config.toml
n_head = 4
d_mlp = 384
vocab_size = 622
norm = "layernorm"
positions = "learned"
attn_scale = 0.177
parallel_block = true
init_std_qkv = 0.0442
init_std_o = 0.00756
warmup_steps = 432
decay_shape = "pow"
seq_len = 256
steps = 5432
Each number is 128 + 24 x the weight over its row's rms, rounded and kept within 0 to 255. Layers, rows and columns count from 0. Numbers have three digits each. The size before them is the row's rms in percent of the matrix's.

# layer 7 MLP down, 128x384, rms 0.0811, rows 37-70, columns 192-383
106:130141159132120139143121104153124140062098121126094070146129124124111148085115107112134120099115123143091143116103088131179128127095099164065127155094135106097104133082107080113126151100110110121103116165115121158130119150083055153098117117117123115161130116107186110119125131169153139147144135135129142097102114153141112101131117123146140127137112117164110159154151118128120156130105168106151198119141150128135169114119156129156126109114126141149131101120157118133138135118128091108142149157108146104156099140091114104096098093171129132152095141119148135136133110080121131119
102:133114147159136171115172124143182102145085134147120157130127149183163127110140149095124138105112127170120113118123140125128086082137114147160150105156131123106100109137142111142140121108133173134085141113143147104145125141125134171119092145127117127138130126152130109109095095085124154123125145144129073125148121135158112154131159109112161103133091138095173134131163118149107142150117146116133178150125157143142120099145120114187146155119111107138140104134151082070107162164160134117098129193108128111075109148142067123131131135110142111083140135089141072168123076136179167154
103:136125084137148127090168171113132140213164130135118112126119126122114123169089091133125131134112118128116095144069133132093146128139114143103149142112113104155096138136089137102116142111138123067169154117120142160145111141157068161122169161158137138125179115120098166191133120152140094109095118108145144162128130153150151121121162105120117133150146157133083087107151105130173117156156127172103112152130115162130133082088096121112097150156121151145163138129143136127122136125122134140155104093118174138127130155151126164178120133141127161150116146208134139130132105104118095156
089:089080132132189109155090116118128127168157133105101134135137114162145141127084161154141136138147152129115147157138105102159093134140192133118131105100164169167142130081107127171114129158130145188157133117130151132115107146098145067121105160175151152125132147111015124132126104159088124136095099112138161111138123111138145093125121091124111145133125110147137094101113093134112147151153089143137138132096159101118138144158118124077142120141074126093108094155119150140135164165118135172134090156163078141118125172096155121101190148142143110159110118122144118168191138103116140105
099:171152131149119113132175173148135111077141129127197108123116098084120116157117144144109119144151093111108123139130143088135126076139126073125170090101128134087101147114102122076135140123111105147119137143152131163116095123123111117123121095116102107183157119098079134118134123107137153144160131101101114160084099133157148138132117125151184114154139132131138151135139174106076135123123125119128104096098120083115122128109083108150120123129109125083173117136124096060124119101113177145127097135132116120123141123107127142139129134161123136170144151164116159155158119117123091106
103:173138090134169103139139117168169119097112121139143126157137159065095138105110155151122116115131120133163094148150119106117141117132136101096117129131106137153148129089137114143133111105119100160127134147128164119149082146142144127152156157158132127137194118125129082142124109146153118082064130084136121122128122126132110111129080128136112162092159127169123129115132131163083132151125107136119106130097121099080072103124115151112131175111100116119137135117148125140103120095164151120157122123134107172131136127130156119153108155078133134103127165139148085125164166168133138120
106:170135075103101134147112137135153105160149075135106150123108130129148090130136094099128164143156129120114140126110184139108157149160102136125137128137106152170132087128106100177117164123148146121148113155151153117119158131095158107123130139132159134147139133116101162134170122134174102135170122135100116143139133156108150139126133131142144122124111131121087106133170131153168128145114136181114093147123104156124121077146150120098123163128117138142111121139100133173081138123097090144135167119079135135126125106132099152186130124146101146115132109149174180103130103158145147114
103:149128150058112141110078118138108124089115136144109139151141133152142094125149152184127131125126103112118148155166145129144119079067092138150160133143146101149142145202106163152128099118107169074168122139143110126086127118141139118088128141116147134149102171119131152111115134078117148143089078100155138112121145158129161157125127124133131107128141122101151126115112099130143164121128140180103099129114092107141137135098113141134147118106116113153116128127125132099126100068138126106112151118146164103115071120184121132130151135120088122149110141131101157138153126112114103138
102:139131116177141157156121105167144109132108142116096151151152147138148136159116129151111160119098157117128134130129104147150153124157130098119113139095136103117125132132149134153127170145105112112135126161169123137102177148159136162122112094072159154069145132102081122142119125168107116105132125093116126120153120120123118131133116158122093131146131176128118138137143131119129151091158146139126088102142111152136180106133152124127150110119130130170129162119128137114118092129162129130146148176130206187118146117158139123137144140075112173161139107136121079128137104136155132108
101:126119120137134092116152133171145106126135146125136163146123069114137119128122103121132186123106105117182101157128117155133123114114133107157098132119165125137117113112125108102163150172134114112137152176100110167102156149174116126135117155094175139135090126129100125145163129119129129099136089130085165106118099103073113128127108119106130100153136142127088126147162144057073114174118140140137118114151125159109137122119149130146117108089124116150126108143119146119178117104117122092147098119156151134154141092125152184114178133104074148096194124170169108136176090116146134131
105:182128094170161157113103168120135138126101104126140144070139155111174107125123118160152085134147128130109146156119162160119122130147110087108142153150133140153143164128113118128112115112139153131107085117132099158147076085113130145130096145178098080140126155126051121128129156090089132147122147146150156138108098133117153128132102123133142124089160122109133115136118115133126146097101113138114131107160151141082194134135127098170130101105113132115176133139080108110090131129109118175117099138152115096116112118097156101125148094054111132134092123090121152130126171137140180084
096:138148167145104155119117107099081104088119119150132117093128100148114155136146142147133158131145129084116092177129182144103127114111110107144151122115111101128161138079122139113130112111111137117138127098126140157093161107178121148113103143143145134103107119172171110130054114156072113143121188134150128108110141174103128138123177120101066100131112163111149134141133101121122107145126130117100124092132066117149107159193145172138137129162168134134103152086122110167109129114077123110135137151114110155148147136096150148144175134144142111153130166108134162122091141109144143141
096:136126127116128149119128164118105098146134155122070104138101103149081107144138093108096129118144124070144130131163079161105147103134119090136156150128127155132115111134129112119130150126117094093109160155100065117110147134126157154130120131165109111115103166099164102143132123085145131147136138163086120127133118143123130147127158174084144138141153172120157143174130139120186114134150141110150132132120163137143126150114146129144114129104129140120096140119159084142117121136111127145141143139154124075135159141116107114104110146089122167148131130154160139174122147147137074144
100:117095131109117158131135140157115193057113124127122159140163138146137100125122107129155113128137107173155153132143155134140127115106101114114154147100120143143122191087122119099136128132122101134103189110146149125164110129103119169129141139143178148131164140129155164115109139100101102121139141159102142133181150064101109142124127126132138133136127139173162128139113150117100132175120128144133118121131136090138124136142120106178134139176134089156139089162139169147136114174095087099140104192120145117107116108128115142091146148159171097112140140148101130134126098154133128147
094:165149137151142101138116202122129127111135168116131123131098095107141206122123137156126119129129065135095140171127142126118144152159100111137116134113167109135138121116154140128150135162134112127152144105146145129095193135160133115159125150135115150096075118121089156145140118156116105097224120087115155142143105092147113126132089177127104110170145149154155143119114151123179111154118104139121118153130114118108145127124098111149123102168127167121122116118124144100131136126152118128182141154082118144190119149169161140144147154109096138119129121111106121131188168162158166115
102:156106124129146126123101152130158169110149140143136103124151113120112114129136103138100105147126131099114085141184171179172123157122126103102100131154113120122150089133138154139159167105134117154139156112104130092128150094108131118133102170176125153089132155115068114169111110140113155113178146103137134121134175127106140136126081131148061153129129113083153123114126119137135122099131156135130129127078123150139151137134122117110148084109143123153152162111116087149117132094082093153121092112161124145130131161161125118121179150121154154146163164105155142094096132136090160123
091:133124163154100104156080117146139140088110144103113106118129089151128109165107111129099117131156113119123121129130142124133124183114127103134140157159119120158118090121137123153148141108113128107143144154145131095141094160133097080122118141086108099105140178146121094141138118125090086135106147160119099117084101164150100149129111134097099134116096137176105114120105112129135159141168117121153138149125129166150185122129126125152115104134112159117175117139094114154129144121150145176097129092116069097081122154144126109161119109146142126095138147180142118135124154111138138146
100:138148138134098136074077085180119149112118164146116086140162125112123119135111122082182104123135141156095094107099144127145162135158162098107137105140109157105150130160104128166117095123113137087149087103101135162091085118133108137133138157097121104132126123130067101098085105147076123128096130105156152178106149114158140119135070161078128109165093141118142150160137108157113150111143109113133137104148147180109130152177122161114168130130104146099095140139156133153149134123145112122144134136144071089123112123125103114118122135170125135136135125142128073130148108102137121156
101:154120169128077132122088115124122162135107113116123062158125116102153086176156095131109100140109100191127170170113116106205127144134102101156132122124117119126135182163135141126138107137108116086152121161130093081095120106107173150146119129109135153112135101115128161128124157139120136098159136157151140131152191115138158146125153137122094115112154133157073141112095088135150162123119165121107138123110169146144094106145164120155145136142133144150077139143153086147153144098103110117126120117140130154110094109114138131124152134132102166129096145155176162124082142126151151152
096:151141154156124147153126123121118116170104135131159107130133105131155136123137175144137129104113138090109101118146176149108131138116103162098138107106142142113120167098126153144143133132109106132157178117130175053116100112158127119168121138128146108099079147130116133124126142140135137127129107145133143118111135144131142076132092154120113158167118133130147108155096116136150082160132136145112179081133110106095129118137124134118119133108081123151157143083143136109107139072130121143118124108100128115190169165156108117144158111142149096162095108120151146122149132154138109127
104:134101157169153106088144137109104101104111139107140178151152143129152125156152100169137084143151133129117167136155139098090171123148159101125187136118142112099124151072136147135101124103115073106163132100126185135116120147116086121110129099132126123113118144107085157118141110174126122111168171147150087139145076130142114126129161121129121105149157169128117147142122098131079144173121104108149180123144128100107097086090102116156084101160124113114135143132127133159166120161122102129150112143115106078137140124076090136155145115108132110119112104099122104125089132121128117110
105:173152106126105112116134082103079139159164125123138139112121151075118134151147121112137090113124118151114124125129113136117133128171139168135132148192132129159143104123140131121130138150093139084147102118185149100136084111154146149115132126137132107127161127138099147121106129102153137124086166127091114148104112146165175170130127138137135167104168111159129091142112154151072105127144100130127143139162133142108121114126115086148079122142166155129161159115128135125165154106149119126117121122162076158120158162101106140120176137161119160120108110144130136125156161168085151156
097:135138093147115151106169115107146167120118134139109142158136156131122174090160119168135170110129121127155152108054125126102161128121179129108144119144120144147158083150148097167099155158128126066141145112189132115147133109125135128127197155126140127136146109135119136151125142099150137119173143148145162105117124117174121143132131148117125126105147194126133147103122109133207096153141098148128135121093128146143127115146115110120124140141103124143180145162155140120114140118131112095158097146147178142124140152120112154130134155175108150060135130136104105119126121118162106154
094:152141156102158129107180093123126146141124145144142140153127150127147113172086135104128134161138133148128117097118120087173116098110190112122137125135103093148071069136126122132120116144140131181125103155143118116131160154103178096089133063126144099132105132129110165136128127123117126191097116110103094137117159146117090131126120110105107115104135142072096131134144134112104127093125121089114123150120130126146117148117135177136177121159165114103074159125120128117103141166102179185117154134120185136111163133126112100130143119124155153107154143094137170120105136110164197123
101:109094149091134109123173151150091092127121133133175123118139141151126124133132150150151147170103135142151146145147107124119080131144149105140135123081111121112148114167105141113115114134155154106080117164152081083157126122147133119151093165128147135125111104142174127093125142114144177090129143112107104117131104133158117140124133126146150117085066113130169153141156159171079132174125105116118100137123160139098101103139137104121160153105107116127109149120137162118148129159139123082094169091175164138147115127128165124119095159107123126111142115077089118149119103122088118117
091:143154109152111115144074105165107148124087142126145140149133128135122101105153110139137067110119101143135085125087160090158139134130112133134154106140125126146099122102151122075129148103100157124076124126098180108149128123127115118159114117149107156144124086103105147107128146187134168157104162126127194145131090132116109128125104094110157125115116115184131134132098101150071131125117136159127115135149117133114133144158137147184170133163180114115105138134130101122100127130113147079156110125118148056100149117129083122121112108101138161113124139138160142117070132115099133102
107:085159117136157089128160098108158127111120114122165120108115137125129118146135136135145105151166126183145159151100121131088146127138114086112140130174119134160138115151145145143140101126181137102140127122133120114134144145168101151071136144071125150132094133115161182164108154129110135150128130130113128131118087137117127140125128136134144162107111120102141154140124129102116125182118119137138113143127147149167147104116076105111120178150134132159151107132132144136140146212138140141100137135126096148148135133141105156101155134148073120132160123139068186124131166108145144137
090:104120111151155132140146150124156153128096139113104095130110103145120079139150126104129175158102186138167099147139089170156112128138122102099146132095118133120098092110144179179144128097123128137137134138146145132132148123095183141139118135144131167135124156140121112140137141132055143145150091138140201086117104075153112116128139088140064166147143102146130126163166163090104136104094120132159131115141153104143114147139103121135095125123105137131123074091123154114174149148129158157134133125121139101127112101119157123097126122115154142160203125082117107166116089145096124141
095:126120134103146112161128168178139127127128141150080128145107145114089156107137154092147114152138155099085137138126119078142131119105110158164157075151126129095134146163136169175142137083130131142089128098152133137091126102164127105156098104113170094121149134130066122124146136128115124144137158152149078132139151161155135097128176118073133153118113158116130157130138157116124110129133171134097131132123126109151170117141137168126140129146123110178098124136199119094138126075179134119112142089139189153127119173135145167129090152066092122112153142164138111134124092125121110154
106:145112112154076121131145143120150145149151149108138092122112115116180107108120118167158176114085124141175141115143089197146151125146171157109141113115157165148124116115166141091110122193107166101108166123096104106143113156145145138124158092071131113102120146146121115101127072130151119116119119109086094131110153129146107122131126117160106083103167148140184130179137091153137175091117180116176116131137109060121145181131160109073156119136082122093106130106143168113167120122130131080137144163105100145152129135087099122132102120123156138121123130083081089140170121155117112107
099:133099074158133147125090097163110095165126152144109118104140152141166143119122152127078127174078121146140140141165110129136123115113137109107130139084132120084169133158138110154133148124178117085111150136138142108110119107138117143140130133100117151109124124170089118135109149103133139132147146156107086146137115130125109157133144146103109136154133096172133124149125117133170152144111137107123171162125127137124145096142154162106096125147161156123115147134111147093123081110123150111148151121124101088115085060088161094137137141140111095156148133156094137140120138130131095128
095:093149112107117123134108088129144123115106144129093128131132136147104132115139131118113142119103111146125150130129073145137175146094162133130153120150148128135126124150160159119139137154119169182081141129143114097124111152135112145130084131152153126136127136159172132156153137141124102143122133113151158140194087183109086170130130147120092165098142156121170145148099122097120127101116156127161136152162104139158141149158144121103171151144142138120146067120071157094158128104127081139123125165131082141117145111136129124116147108073113132129148114087124105145121118117147133110
099:115123097140122111128108117133146190121143126131095127086137128143113108112144129195115153147107099116124102088141133121080139110168149129140117107172124143125118119164083095116140124087146113133156108126106124118099154106157102133142131107125143137103158114094071161120128113100085094125136116105163122087151172136137133128122160143117110147167138120126164106099155124135127105117117095111134092166124109186151101132117112130085135167108151113099134112122106113167121116178127127079128151100127127160131126139128110111115128121139158106138125105103142145147092108096161165146
099:104098166117133132160141129129135103170137105130098120095122090144160125123120167125101117145119115135123123112151133141104107107102087163137081105135170146109128107153134120107121145146134113136106094126111143177100140129136110088064141105155139116152145066177184081147132132128125116137143058105132095153112124096137109111124125110169168130114129115140149154109066108129135124106087138115100113120138105120144092143128166117104112126125133106141155155119119137108108103106080152139136153120121068138113124125104150149111138127155068161096094138125102128082108129131111137119